{
  "num_hidden_layers": 8,
  "hidden_size": 640,
  "num_attention_heads": 5,
  "num_key_value_heads": 5,
  "head_dim": 128,
  "intermediate_size": 1728,
  "vocab_size": 32768,
  "hidden_act": "geglu",
  "norm": "layernorm",
  "norm_place": "pre",
  "norm_eps": 1e-05,
  "positions": "rope",
  "rope_theta": 10000.0,
  "rope_fraction": 1.0,
  "qk_norm": false,
  "attn_scale": 0.0884,
  "bias": "none",
  "tie_word_embeddings": true,
  "parallel_block": false,
  "extras": ["capped logits"],
  "init": "uniform",
  "init_std_qkv": 0.0237,
  "init_std_o": 0.0,
  "init_std_up": 0.0237,
  "init_std_down": 0.0,
  "optimizer": "cautious_adamw",
  "learning_rate": 0.00055,
  "beta1": 0.95,
  "beta2": 0.95,
  "weight_decay": 0.21,
  "lr_head": 0.0118,
  "max_grad_norm": 0.5,
  "warmup_steps": 251,
  "schedule": "wsd",
  "decay_fraction": 0.905,
  "decay_shape": "linear",
  "final_lr_fraction": 0.1,
  "batch_tokens": 131072,
  "max_seq_len": 512,
  "doc_mask": true,
  "train_tokens": 1066000000,
  "max_steps": 8133,
  "dataset": "wikipedia_en"
}
Each number is 500 + 40 x the weight over the matrix's rms, rounded and kept within 0 to 999. Layers, rows and columns count from 0. Numbers have three digits each.

# layer 4 MLP up, 1728x640, rms 0.0322, rows 853-910, columns 400-479
500515521506475461530481523502521503580503522504504460453512511495534540527461457455512545413468560474459545534520543553472521495486522446484520503519446463494528554535592439521531561525541568475438488479502503499487421574498430464576446424
523512435417541500434495487403439499471486495532547492501430520538453460471440495566447529502580490554532543526482456473482517465480531498512501571486489506480486458526525502490543505487477474464545413500500529509539472514523523518432526459
482521480510470467427524504571453477496449523502493552445513475471546489516552536473486563497521522465462481580407499429502520506442589494446480524487462523439486439461525569479483461559475558486519449500500555542545474564564483519504523445
556482534446502535450524481555483480499543442532496520562531519541466517479499525509461519460455521444542449437507468457496469447494514498569554500482473461449564545541489538454491519501510474509538488557560460497486420533516505534463429472
535502483513512500464486494527528480520413536448494549450503499517538462500472555434471435442508492487435536525470501502494460560514493477418518611525467385462547492422517501397470492431475486421566481472457478492503488479555434417456469574
505525591509546462477532531495522495467534560507477495454523484472570486529458539545513513589523521550520511510481469480490551464515412446447528510555478520537476560482537500472526476522462524574508524495500462463484565485510498494554538479
482458527439522540451445540512499481463531518504495519455491559493556579508555505517473489544565580484542444522497473487508479482522580529556495505575545466536482496440508507499466530521520534530439489544470484536475481563515532507427526500
485442500549599480551502500482454531501522510547415543522585508438477560465523547544450525523513513541506546509527517462490512585503453452462501524495532558561487488514574532560465504422540391547562470505507494516435391490536475405502539453
455491508501470503567515456509502516544551495590469454499535419544535498522478500535444516450526589604528534421494523483557466476503451447436468467472530454499511470490480503501470584531503540525402462387497505517550437509468473499548572527
478497530462473477478538474517505444454535502544476489508515533589477406496454523514461571512443536461472512453475471478454471479447537514450490468506529460524553581462526469488524482515472458546555483427490469474562445521486549510464482497
444594564489517509554486572462485490460472534442481457513480435460536517473459497540532450487506534446526470469556457529507503510471505499502553507531568514508537449547474480429470457507450508523491514476517430491540506507502463485454540471
481460508476488513590491514455500525537465461452503556585444452496527468462545512508515504438545561534499493508529442518490533504476452546529511492586507533487385548468506449533481494507563519560412429564541461454536465533409493504512445510
504514614491493513487490490521520516538550437572532524533483478510532528482550436418450507511472553485494442492441484475453459486435523481552488500486525450470564514464505500511537502547598493516519523511505498569474527503450467549573496485
451499499560512450528470442524542575417487509470547507470491506544453534519447518466543432440487483489456515535571478528543507520462469432504493555464472508548556445570477554486492468519449507433525504455572539531449519396434484448546485426
520553484513450493544492518532559457499455382469496568405451534495508515508516514500430581484489542547478497500467540548506510563518449453558442476480526583433485511514531502562534445469531441524507475459491424515430504486458541480493540434
503502450462528464471467464482566525463533465472512507509527536433524509535531504454570467526440491494500548454507480531495535507572485541429485581478476471511569416498477493548481513485503470485504504479481529570495517496502508461466463454
540471542463545516443468481558448461474526533470545500472479511559438458492435491450428568433532495518453526529552529502515404558491484497505557458499506506581526586399463498590493509459546451490415479532487575449532531552522511427469513480
516485491478605444547501513518545443465501495484499520548522497489552506451488464443506458482491550535450502494553497474461492462451494441498501501556561459540461517459483482534552462459553514473522524477428571517469558522533484496576481463
572513493553541486566505532526569537543490461485486504467433464500497488598545513520464546514452437487519484512550458590548512536483515515469528482528533462457561481518483448543477523467566468492525481529500478551523437530490461571491493488
582515521482466472571527541532446470526552478488503487535421520369481548432545493541532544487432514476488553505518487515531492437531577530521444531528513509520513465551501526535514452475491511489494489425509469535470485543524476440464512472
533478497516532451500534524523544549526520479522441582523545518495530472444391494488458494476434453501483495513483543411480550484478497534468545518518493501566455493473452510543510456494516548511525528550521461513499498487449504464499494523
429522526559483536466577514478460487582525522477504424500499410480465504540577499479541534485430412559565463471524461471480539502517493510434516506539524485461437485465434541519509509504428462510566437499511540554563463510592559533484515491
538477452513471494418478465532513544501535471407515466540474437482502513483539557501495450521406592569472469508553503473467605494550540505484477462431494504475509621520508621482484462465562519574547488476493525561457540555464470440498509478
489557505521491548563495485467500463558540484533501549533524418433459523502530489560549440464427519489465441622558551481549464516501541446486498580556533553397445458543443549494501460527504486505449427479491467423458455511563468502488478519
519474455475473538461472514483568538449554386506529507590544540547438506531481513511499437532486462555498447470429535498483488527477498492523500561483552527494490509445436483542524436493503508501553553408433437420528536482464531477456544490
414505525476514547485453458543535478481578502445481527495499482528537449465513566554568505493502458587496468442497516520538506529515500544456579516523471506530480471473465489448493533509560572591477426474473507550550513492528498444547521513
549453457521495582534552524473489519515474471476504471551487498448502515504479557456389510440488479514519454539546458535458466488531421521475516522492481467524521439456495476441544465550459500530552508487526559538518417476494589492475512534
508477498500432540553470546486499429473572506519493564524495506405536505489473508490518452443576513459529549548457479534503525541567493495501464489429524508525440482535469597570457456493504534505472462501508491485449443528460487491492552521
498509458574599466514492538487443479497500476585498497441460470537523454524476504513562487528510461491476484433458453533516557517523509516542443495483600574478472501500534479530549483509494495487556429456485565539563451472485474467439491470
563466522505496455465478477474523505513462487431475522525447551539524517488552518551496417490478499550538491522468471465476550519454500557464423494472577531514549505494529546483490468496457477526496560544514600499516452599527489536473474400
540487439454476571446478502512536484506429490498557534563548477469485468475443480567525532529526526448549514532461426523430507476473445508471575537474496519459450486458508478464521488504516553492420427441506494506432537531443492487556567506
444522537439581514497600481558511464549538439508501473457448506530476518492539479478528543506461516524535526535508460488533433486480501425511565490512528512501590553447505476451484468502469491451521583428542539529526416436478472498536411512
502441494476476475489502539498441449527446537540549439507458564423472543585493447507469516489527564476508392531475475548540507473452480503470523546455562496415526487493516514537540452463493469490483508549528577426534543477462515464533482478
511522502445517541467436482529507561538573407464486545529462445494436484443529459525470556511530522558519485512529465546444437522537501448581492525482499480470460509518513470487435478495500481454529464598574503515467471564462588512529515520
495533480533455532537527496518509541504542443475500460458454506431571489502467491554497532493465467494472414467448468478573551456452482505465528503511491473484476509547484441486537497512517504531514521560515515472491544466554530582499443458
529549501527473540461486535462475443495507505542545575500546555466456543544553502519531490522499540517608426510503441546532481490545457546442557534519475546481480500560543465515450516426441486464422523474497461457412595546527564503537497427
515511490468566518518444497466562502484482466449530482542461558522464508534499522511514487505487601560430476538559467488443489386489531565551516480478499497502461461528520521560581459472502488507497473485500476466439489496549548440463522514
463469515478426526480447423517520554400550494479523500543494427599488525529463538550510475404456492503541449568575538419517506546530467446509460477585483572460500493540506514581573441466452529546545514431508484517532468482424563448555450483
486466470550463581508447500565520522543409494500537499477485502512466491418479477503488536517481474524446490457526487442535476482527542523472501463466533545430536465483535477443534465474477472495494546484571436554463464428525465430498525533
596456458503466463506459502535549497510494491577552429546469535523500486577540466474469516459516486515450504525460425454497463563435540545501547475516464496531555543524558544555541481522541502443428544544487476487515376496537534462445489482
534548520545528529530490454557492521451491556503476499493526527548439558571476516520555573504523431453529451419480502503530491453518466490510494481529471481475494488549477464563518473500469499509564562495452539529463524552448398536473544441
560437478546511507540442522491506484507524485500465500496452446511527431515554582536512500480587476463475500526488527449460505530507444544530509475510432511539481519499489491527557468482538569483556471529501466519583512491483483508495467535
512503584523503469501509491489527495516522441446458553469524508478557461432461499508498538496513492459515521530494545553512456473501479414501584443501468546520513414489451424456513576588522526533606474536511505508470476494498543508454473436
455468476441471503457448528492485477414570427522524496588514483562497438465521475567517550502519458482522534518514567555491580498517508500542485467486481553499483517587562478468495482523504480479491556498476481476479482547478474512550544427
439462462594498480505569556561517462493500517491534564513454452544551563437532475541474465486454546533539520542505461475472507495492463518545505455455539497578560506507486429461441545506483449461434465500531502440479465569492504433555515450
492511534465528484485533515525524514467465536524540611487490523512511442458532485546505548486453543459504515514478437515532530508439529475467526534402436543540519516508485478430475468460422525510485464495505512429536522456537529445584511514
450536511550552558446558457557458518463532527542481535538517464470527476501594533444543490441495551519507448572422477539439423428466520500476521467531492431440551512554478476478442492508486510455517422485567430501561541506474570545463518499
506437521515484549510517471444560498502526471518531424531534501514526453488521489541486581483427470535513555506549500522561531523529499493452491468531509452428533466449529515443545468483469533497508504568403484509517438611517554589555467485
483444469506442500456523494533529469495574531468537543503505494544529517508513546471507536516536520518469525485522473496459507475539428520589486494531491489537556435490566429481505471428573501494508521511502520546510465526431464507496492466
538485489519506466506529424473485488438486491528557521503486512497464565536565511525499453452566462532554490516479518504473446533585544533540440462500498512470465439554521488504490528519474460457524508500514483445512421546411483470522442523
552514545487390566470488562489517605509572498499533539495452560461495563590569478465544440550481552458534522460495463478510525500487513444496552479471554556466494516505513512496455476535471511479433409553532497532494557532543522488507499539
511420527533461475460478422490495545500445552474542575555472461449474454540467523547553516512447509465493490547490537508530512496516512551522491541520388549511500480445456601495522487492501521524511596531541496490466529520525451445555541516
509514537489555521444503440449461510513589457529454514456488501453494448482546520521552551470581519591549462524507455538550499500491498504426519470470517510470536488483486542447515552545463533491490489506468537555453464563556539548467482440
466473602563479480463496532496448522468505533517485490564554509538525460570551525563456503494520496512521437543520492503475432474533553532509534507450535460545556453518438571459592492522461470534532514434459504405423545493539511475541468536
483451532459414551499513421484469540504483463533499479482470430495454469492498461495459496498573474516496543519464450512481491482525514517556476439461515504499465476544493424561544562496504417469519509549578486531531486591503460512536487503
556461575464530562465477529510516540566436478451472483475469436481529490456519507485446492427577530460463482519538519533523501508525488520518496445534498456480541457477523507519549475473547513502498503547493450528509490502577435556444436515
570576556453436488485488452547547448470586397559521550464542556549477552426450510471490453479592527471537500518445550488548591462494453547480461462510496494484419520465468492455441449552547552516439475410500493457495452455523466475556505552
461584503418486441485456482428454412491547522458481495492484452482515510524551485414525429549572530429468484496480472472405514541517488590524493423469537559501529516480445487471499507560560520461486484426511453533500577505547519532485406465
# layer 4 MLP down (transposed), 1728x640, rms 0.0275, rows 853-910, columns 400-479
538567538501522490523461525516452471513412477504467515490492405476491508481454620486466526521529563464438471470446479415456525514560523566451550459506502492602514460513535539551560491471483486489506522454423520491466554587481528450592528441
516512472509512539528488503472474534486552498470562490534459463550430544464448567470559519486549541509472422523413518533483523505537543528576507507393532575451506409553523502523495519484553502532518512593447543494529494516488506408451468503
523539506508514478486577487568443504476429512469539493469477511538536523428540468516503520500453594505442422523489444533458410527579527466490525514480481483507487574519496486446506439507440498469463477507520512472471447498459492468500509550
473509520558467517525476524514538482477496583408455519450440473582517453476508598435500481513519525516537505503452487463536443485509452544480498565484542526555480509490561447439576542461474463525488467513510547417450488499474479432498494568
488522568560501519503526449465487502516543536479510446515467525531550476535569236503504464555524586558516480530439503561519469463478472521438471465487522567526526560449489549520534475509496531543491493505529512562458515534577557491455441558
493456527525486513468482549473578506513458455455451454500427502516468478505563629456488481474488473469446532477478534474508388456453499495508475499466506464527521441515462510496495515499510439503496435533482492531532563522473442480499500501
461540512460536510504551478509478506528497524495517503508454525540465512471519829535536450539464482432493496517516533504499443524500443440540496526438505519459550556507541490477549493524453450436467481493462503510473527390464567493515445487
468551548502468452490553582511542467508547477435513560490519487526548423464514508530461489538464514524547580480487550459466439475511458526466557529514524471621421483450458503501479429465582521484481496539602526459419483403459526485542529491
506492541474521519429530564532482427437473477479542463484496522517468536504506461476497495449538500458470502454544474492459548550502486544525530492492523458428461472548564522471436495489479542462485590510419450450496519517529486456531541551
497466447451449498478512448443500478505467489559512529469509479523457528506535537576488553520565521545528485470557435516474511564372560519578529452472471526580502389564537551543494504530459515570479446509525467447552444488618473512463493432
531519499599529487455545496549500487534486532525501518576544525517549444490480420494453527523562472503474472597499437451566493475485506567564511433562549478480481502490487506544528508527510505541479487547516428487503510527483448481425553455
462554524482548519489503464458515437524488492478480458456474522517535518439412739445425498509464468508475492517426483470542478507610531522541465501491453511538496536477491477463536424492521465493515540499484470564480491544515529468472528538
564514446519560523525451531540557468498509496474537525464515526564489451507491400470528529499438498490540499479485586498477490534536486468428507490486484445507517516444470462484528482534533459537461517381435458498507538468502509444488520444
513537522453563511519471566482527466483556439511542467506519598489491488453618471417517450448515440519440549505542481516505459540519453505488540559590533509507534592506457443564510523535421533465474515470494460506528562490554547509491461528
488527490505421601520507551542472547524493445481541473533475529571536443410539592501453475553446430511411447557466497516444449621471469513520456512505503580457513534488486452546492447475482570524561450457499501458483532507445505462508542518
471492454490499483483509557498551490483460509508476547495498474423500488414543530540536503457546564499476547521482496544507517517467430496501487466535480497579537511495504445531597530479538496412546435429447481549497513531540456529502478531
510489545507557526532504492494512528552512464543496595563477535517480485570511528514524480530477511543521456464480524510516455464522530538420476496520480507510456462557497521431503547497540484485542481520472519562541491479504517492526453536
478438523511546483535510543431547433547501504455538508493475491555550496524519490426499489535560524532460537476531530535504379404475453534473447502483505569471579499498480432544502543527487438511540498450517539494437565466522474500535490501
520545476518422440520534494521556422481483570544544549520493503552508496451510603462559443497577551477492590470527500473585532498459492532503589447476502570584599504428533495526510522512529455472480518535495495466582501433554469443538482482
504531480461517511511518447488584503559522524501537455517481557521418487509550481482480554549420474526584517483510505522611490499506535474498487570524458558431509592538488470495472435513461520548532555484492540569443478501458498555588550486
439506483482512499583498530479418529509496426503450439490512494508508517436497642500564538484571469494459479427556545555526470645504469504489491513488470514481509464484518490505447426469505453529497504487459544455513506465483469540504450394
563492545538499534562503508502554596571465517484521481559528542496414489512434437540505496387455583481492531504503485517577531453495480479495507534495594400473449500540453476564585475522507543482577572466457556511496495502457516416546491449
460546466496532450533465511476349532441520578453533534520488524594531489454523489411515551560519527450482459597543485498454576539557485501488489492469525489544499532477531474525506551470418513519491535459502438526390498540509582441491491494
536481470518612545525495507440550512397498438544576515509566495512540410540533444544419495572463440477559471513566482546505534486440547487549486484561486535440468543541525445504464571491457470486507491514541513535477490526518506454529469534
549429499596496519567509419496560508475489469547422510511396504516507552511524469504452479567429520466549487455498502491418528458488500500478520458492458555500562541626511480473416407476541486465503505542504488476539532494499510538541487587
537494476509510530475569492473530539506535471552481483509485505465462514538468707519499505472503512487465500507490532532513429427460496489500456454465487522436527478521518509522541561487541520455514458479513502537454499510544515545428459458
550489510486532472520538427479458487475491474466504443464467490526446514462527642522563472566509532460550547582487494480475490490484484517597459506482496513511470443550582459449496511469460411561506508491569475442513460479488472551487497541
457562465514568519496519564512524523547446503535484436501517464510492571494552457520553476444489517507469553413488475506464465531489481568487479511529446557500473574438451498536522543490523487532509425481495519481494489474451514508439501528
525469533493557538501459494467478478582527458511451539528519493442555544511462420483509447493521458498554556496444540464537572416516520480442517513472421489489483434492535485459440468513526458486510503498455530469504580440544477503482435444
477512451574569413547563496502450462477482505401513488493451477487484415463478509490590517571573441494483527531446398513514525481496528540466489449544544519451504502465491528610514408566550482460557454479498425402513506500523537434466447472
470475501488485431470557487474421500545539546490488432475531468496576463511498482524469585502467453510530490445568494457464506571495490491522559518525453497442567511537465483506474480528491524479451509476560481483470527447497482546492473536
506476474560525512547464452584485495468517509465512515483533446472472572543522417542479537480433498466519445536538480481490417531476477519557487503489465505519459453568485529534484489470517470497465488590438471494506512520497491546481557529
507544525466479495539513476472505403464563468466540505522502518531532544542482576509512468500487493541497558523562474436476434432514540550471497479486444466537527544488503512477537481494494528490539475491559539527486509502496546460463495530
507522509524561464543439467477516566492482561491495497512494463565508489483506568473553574520500473581488521444510372512518474580505583527505503510498503469493466566497538438515475482486439513432508469531458492595608568514492627469490544472
536505383531517503504489552530490452443465488524542535430440572465515515478554539499541518407466545499475541509469467517546478496540508532447513518509519497492524521614402437512485517466493493513511517450481517510503433498498535488510485543
462462537494514551512554489479477425582444500518463517507495518524506534449525428532523515542546556563554506490530456532540492488515500514578419482500502545566549405421478448535475431514487510490476557486460484509488462424565522447596491533
536475474521495504502498463492494517443531497479518438509540517499481448511417545506420507477587503514546465548518553490513585527469596529440460520449568536554467520493452490522425461553495469475517582536450525447490501538476527526507540523
497475545544579479436502503479569549536520509500451562493532567479479553533539552506462476525473528498502596471416486541490467488476477513506541486516503482487453450537471571507480507554546435548466539578543529448472519527443528492478511479
485518588580502491577431501413480500478534543438477503500528485502459511492467527494514562517459523528528478488511470568462492552476553526502532477482551511514463552493485532523453521485458572443479494464500520507588511441537554452511510460
535492518472513498515478511486426507514497495452517569494502494497516536500517455516546495476453428494511386564508474560474483505520433463556528450502459536506455497467548485512519480470482437547446531511465477497499469459503534468534523495
470482498530471466518483451484547496575541482529512475529421489538508436441466582468463432564494526482509504471442389473511537447465488487513534511546447488456533519530496585447471530509522501500521510558513520501442566455524509520466462521
465472498463483520524473518508507456562491445539437522501534523472474445493516411553470455487485504476474505465561497402511474486491550466566556510543490535519445464484455512455468512509515557433532564494461464441475475515490503440437514455
519499477552410521513462540444486453470436446523502500536529504493547559501517601486467540486494530516556416547511495568553483478475519561515507475464509465476499551553531485480453484527513408435472479487524519469500537496595491484481573467
561432586555469518505584449454489473489469535564507476480493545480577481508466464492484559490471534503507469547536456473534483543481570473557484484487475493547458479441434496502520497511492473495478525498546524515464452503521538478479514529
559473563469554506556450519502517463500559499492517471438529561507495490474493470554533518522421508519554555489550521415530451395515517503463475532439446499541541469494477518489494506488517518519482477435496504530475497488470452441484467517
489500552523448479495453540454504574497551538468466485467469498556446569555468406435488428510430458548518558514502444447497478491477549425464516488475504514425464512467505508513561474507549428500524447530501566472606475560498594584483481465
527521463492533534511447505443466533477493494515541541511483476579451536482474368467448565433458466492491581417586458469501507535527427463545475524518543404468558486492495566517443491547429559420536499567493536553530487466505539485499511515
457482466488480503522456516514539525454485502474447484534502501531519526528530563500534503540493508551468578551546519515472508464499459473516533432449521444502547494437499538496481515488475526531521503502499558461548465511490532532420516472
468587533437548533508533461538459508472509438537453480539515433438470480502516548471536491472536440476518514547486452534544471528516483433501474498499459482479469416449517499462454501510508412492505475484526463480473488427464476444559518516
478524527469517492550459462574571561408503498435482569536473445518527492520519342511514553493501509495510551551447539491586502457528483526480538487556535496523506435519541463479487508474590525505541461588463548452466447571480465531561454421
477516537525481535481478499471515455471477516533460475543569448435576455537509486490431468487552520494476518488435497466460462536483528581492551486511495429588452417578552449594489508464466460593503539523534516534407500520511542507394486492
495464514513488503460545516473501515542547470585451518499526451512581421504458512520502504530487442488510490533515539528575401510559441495509594501507494517399551486508391517572492479526428399485551520507518543484523503485525469496468467547
423515565520565503516531558535479483482454506474492507470484523530482461545436527414482416531474493498526579547473504481481468444494510486467461439464563456515494511475490460447516504507476441530436485427495499411529428484602493471526477490
497461545493508466452576547461530450494495469510524465488512519496414447601538434563468550500516449475614490497451480470483488523516536474496479499507518439528522484474428531489505541550494539471563461508532525516553480453447519495492455515
513510506442543586506424548509438440540520444485546528465566482498487479495541480524475542546478478512472518463493538575469497543545484562436422500555467503549496501510521483519473593559468569594485543561459495438539524510455493477497481441
482603543535507505488460500480456555493534512473475453438521470540592511505492390489542590497519499431499556476456488525507493510551475534439544516506577501469507495479409426436554470482458474562498474478527461482449507499504438497512474583
535454475441482525464543527506567468565519510526512541532571534474513541481558483484541523488516576522441445500444560456515456516465498522485490563518573495522436497520497528532493549513543508569571513515467485520564406444455471620455553545
502480496420523561481465502497507515613461530525560434556421537443498469500519426509562497585505513532485408530484502497545444567486524456552517496515518515478541486601550477567527473523529519491539545487448503515480422492489513514564550531
# layer 4 MLP gate, 1728x640, rms 0.0314, rows 854-910, columns 400-479
533443431548595429468432475536558516464477526482472448516574466507491475523502496472495502537506516466477386485492541517552579506457480453426441468579511541462469519452460466535541483475463518471485533527400487478539508438451438497544512503
550409488490474501471487488434518474538429544534574539462562476494496540450497488526424523493537533623509491513477481497548549464524540509447492417545462502482467539477410560538517583444496514483499514449458501464498455465436507471458543469
535482436498470529503469410617504527457475476524483429582522508476490471445494511569471485456492533481456505603528530490500499429484556484417462497507499475505520499524531502484530510589550522505534554509450526492426448491492493460496497507
401440485463553468423482543496458510500435478486447513517473528477456462463499465473482487560441488513492557544461457506501544510496486545448488455428522472459512525438499470531505432421577509461464499501518579505600445521522530477531542381
528488517542516464480478468527487533529471506425534579430565515505513535488483524576427520483483494549457495546525488460514500497581520567492531519513539524498523526473445518523523520545447469528496532428533403498490482496472515428489498468
530493420459517523491487468524461502506514471369526484464509501540416573464539562529518581434493508492449506485473507518524473471581496473578551611433509443469444470476479508409558445517460576485512530473516566502526443527474460530536544510
553517470479496478493495523562488515562454503481483508511454408487515483433510450533547530531488483506508546519510516484558543483489472543577560487516544567535465523591513561534480479546530504495491487544452483485559471485560525444450515486
539548524495509490517503587554522474550534506465518440457467599541446520613536491546540465462482539552425476451559544589513478450532485486504497498516516547455450498482510539476533562507455555442467499454449530478477454481500503519498497493
555543541567529512492560548481470433465523609522552478540454494496497548523452509490478494514547456491437501446490463493536539482530480519508524562492441476457480517518497519555571414450473478483568467491458571540474562523525564504536440483
500551575498473527538544547500538472550420463555530443570559503462538451521518519539508478456545551447561489475539518546512468478480586467472479460485457476538527556469442516461469496589479488487542494487605513489506455469540509516497456528
526522399443509492477540535515493448532517567542533437459495516539522512498477593476388497473471580482514521476521472521557468483538443494479512518460519458484436509430469564487493458572507549470501537468469552490514499590556480566517446486
518527476493518497476552440437519471451476441489496524497537496458479517513504538480493518433470495492480474508481512522489526433485543466490515605469517542493460526519525541499455453533467466553499478455545476453488460488486512489502511416
540529537457469539526508508562461509495526495527561466532497592571460481587520497507537573574511513516529555504506452467479507521549577542498482480466509500539482515553477523441557452515448485499491501493503458536580514524466455520555493499
536479448473524444524472495457489427607465457509578474536522461474454479529494460529497524448424506526514509475536544471578489505542460528446465518424515545517566423475467502494462465427504501511455502475552477554503490398493479502514529543
503475558415479440489497481544507544500483482583515569543438455486547489501549458448573434563520457508485520498512480504545510465436632521480478566503501487504567568497505508509445459435483489505477459558547501494506521534562490549515435423
486468560535590522503472514473460504553514464527520457541571529514439493533484494456487553504492525534470527456536436505496495475447507481545498436469440469499497568479454509486528500514541497389517431446530442512499532497493414543531543521
459478518579478546550567527516519506487545493492575527562467561449536451533522484496530479478494424555464545533547527461465505453531528531464469529473463508493487548461463476531505517531462481540549513463502453485517492504457419447449527425
430485447479516509519464569506428563465478491564492501474486461546507497519566488481503472388498502436505518573411515513481477508494512548514494534535510481574481472558568438508516464539560457449453514579463529510474513497538416565500427545
434425526458521500477542475481551468545542484554564447512524457580434470532434457446458482517464483552483536459510511438493500487421422493493501478461479525408526501459460404435483593460495490456458526577487528511519449526544422482535557505
459416546466471529505516522536511517511544433462509536482578484539482453445486516478504438364473479503515534524537488487475514518525503454566536480547460478566523516476493481441557505556532452482456543478475535475555480435482566467542607560
498503449437482492457542486504501513525457512546537534434444535528472526498568449462519487428474484536422548592462512538510482461540434506450525524500540515490537600475518478525484513468513480471512489612541510556517502521492470523530445415
522518481448511461452502532426449510513573446503526437473486484475467513577479473510461462506470502526465470490495560524498488500484451463480487544457459482439571498510473471454524500465572534521503484489464484538451506491515453540466471538
525424520445485527543421526580447530507380514578539515435531540559530543463500452489478477485465577427523548504509486532540499524469510512501539485537553403540520518466502472492487534443441523521523497480562468437544563469442514461425570461
451513418493504488574597533514482462509472490504466452490478540539438469592500515508495471458456560480494470524509527537540520560432539505547459465475551472508511580522566474528533487482489541449462564430483475513496466494461465502443462476
561453498506582497485476492479523517456461527513515499468533476433485385450510588531435476527524478476571461484432557457496521528550488485510499507449486507523449519488456441479446507512446489518519545547437556512511471412432517493521507524
477532445439512545508523524490516454493520458504534461484539501516433460482521492497471505468514505519527429501563509511495573491515480500454535473498574479572500496505494438476504521483452503456518506511473505495494521477500460435503573571
542552532432513533451617416447402498573469492569519514509504448528477583531481466484444596492555491444509484600503536533434505462583508515513517532495479452473466526498485441547497536584541483501513528530523504482550486611568496476521464521
530514515436469489449493468521502523536492530451560545497537543497448525489524495436429497473494405464452494501465520511524493531569557533484571538499562461437555528477515499509506496523542454508516555463468526527495475499493544492512413471
513480475481564496495530542490572535565435487532525494572522497487516547515506461537540473452439492560451485470463470531571528414558493451485482501459458533459519494440427489437495500526539503553526544431504516507431479581538513495502505567
526565471504544496519568550409464497519540581476445445518509479469497464496504465451490468541488568498496456511514510512495540573466446446553547495567506518452485524448426481517458511504530429548494469540556577441477556481481472561434479581
514411505513505506466467487589492449488461492431559442486605498529503492492488501491486490508499499487459487444491508483459481524499491523497523583479485478530463526521499485575430565520476494521449470485462473524483453488545461468581586479
545413541497546481464523516458534560570539432547559586570579522543502502604507547490555451466527403563497507437470506497525450547529506562499529535409498543512570457536463569492465514467425501452505585504482488470467427457469500515503542499
439473499497484496510525541505480507513489543552443459553556469486489535520469483446508506433419541560465535479506500489519485473456484545523546543483435531466467440558540590496516508409523460541458553583452505472472480469518559503490538568
499512393426567519512469432549521458516476422429521555524539501504400480499541426520549535446482518521499508507440587470507518497537506516428476553589478466452492492539514475599518464443561515508440499410538413489531436451493470556546479541
503421513457578494537503514500502516538463543468444581494500530513450554523528504525511507504525521430462505504464445596549554496572526480441469510488553512519478526472468481471442553533517531552493508486455542486464467476514463521525573558
517449440448523564499441532481480465544429546477596539534416542422481501578432482457487515567479566489475547466460482520531457468437492492520570498461476465405498588511494527549534495458529510437471504608442470468536606443539561512516515484
516470471509463525554535529509522448483476472486472507474553475482539475511414546525501544487511530535428455501475580453547509529534478513514482518443551473546538468455507495450459466562445478510501444501531521539478437472524448474524504487
520510453511543464482474427487489530522528473517429427454499473503466454582466480489454478472483506554503464518532491550528456426589484606495487453543487499491487518506530485563568454454515510512548445554547531465535464499497547472545482461
533574527468485489566500493493494609515531477464482456465495531554466467542457542532527516443511449461520522556504445535559458455498523517477497503442451475471460445480551475523476536505499482496486420501514487498519580548503486486503524520
452459549524462517395439468509445521554442473463484459466544461518523509457508533462442532385520564606507525455525507552534495501522514539473470541483512474518478501458478527581492593458475531483471552430457464474519475469496455526487531547
484486519433538517522537476587487459600494512540538437510491473494578487471489518504450517487514557510482564497507529497514495525555484449507463396501472487514466530451546431470525502442549518480533498518506505521488526428521533564446499509
554514620436485487522549481450513446523501493438515452428548469516470513483468453481562524487506491437450608542542511487494446530557416463490497445491502485458505515512520445511502462532477525515440572487514521501517542394500558560614450468
553517430507545501515461445485512462489476393448448487465482493487485538455518576568467502497560533544477488499449525512527480438546467463511430501512522484463501445476546495578478417502413399541519516506481513485499553525481459478496502483
436460471576493472518479470528565532518484550517556440537566492584496489499477522505518444501442475527413477504483551477425522541496532482507557558475459524520454499461495453501543504478490480545518510538441562533531426496502443468615565473
520467562452508467491456533553489535511556503496527520548536530481446605498474443520459520455474489469550533476506512513523442454465546526477508441522486517554452522523488507490452507460551505504483500472544474504526522542489580546455505477
506465515483523513452480541384524534530531536508512476423531508525494430520555497580547414574554460527441621532559519509563497480579531466440453500474530535510530493454420560481432487477509464495479498473472531538513475504483494528527572432
406482445498538466474492506618578505427453488471484483509491506463476532513532461514494564515467568538528476486530483484513485468486503509514488455440516562434520454416579575531531486517511512503582467506532480540462512508560458566533442449
418490498450510556537556557517540537493554557503472463596541507527488523479444504420524562576470505566534592551514515499557531455495475497498521499506521553530525550405578492483502424492517525483558418490502496485487499421513583483516456513
472476453394535532529504576455505424536513547531498501497472509497529520423504481536498494478554442507470528517453474474511533503496443565458530541552489555499499492488495485498462462480556467502505493553482500488454479533569528520459413516
517466501447471447497556533503452471537533559490490489508448525475562571526496421455539505488506489446478524550533521556495506500591487497501464482452582440583472465490564401499498504474409517512503497442491462464546542525473469538494453521
489502478550552494507476458465459546433534481450470543529541514531455500452543573535460544559572475481539512509534498497509491475524483486522507535481552485412517481526479486557565500480529498491532490540548410508479544482535491569435518528
540462465506417445486500546522509509450523554451546484452512514466463493535536528511494497500517482490501495559557530584492524529502468472526559564499435447589471452529496449474475449482509489527595483519608518537411573501522392555495540465
525547446420516481474539514420550525512452500579624537449535520497464471455501458470490472454471443449531574460505488568490560537527446436442496535532478492547464514508570460532467520493537510443506530482523468520442485519487489569430540447
540472454433497529526456519529502444533517557444546545484596525503526460556485463491505483522539434511564554497549499491408470520441458475523518496534458417529463500493517494411442502462481477483524539473520535547499541485479501505508557499
442470476424502518497470495530573490573556453508536513440519489596497439491545481532558500479584485438536455520546522489539590484542504492509556503492423548430523547492512508594464490575409504455508541551479567482526446468478500433563537454
457493469558475447608484482513527459477439464546488474409498493502559562520500499557569477448447495502459508576557527559445513531500528494526561531505522473479502470497518513498489476483486480396462552408475532545465474479437454473521427438
476481491456438479529619524473473470474476498598550488497534492543511574466468441479496466493519457544556511463441562489435451591498467550474510464500488438550426562481507494412510549541489497475481497576482532441521523508542547557460512572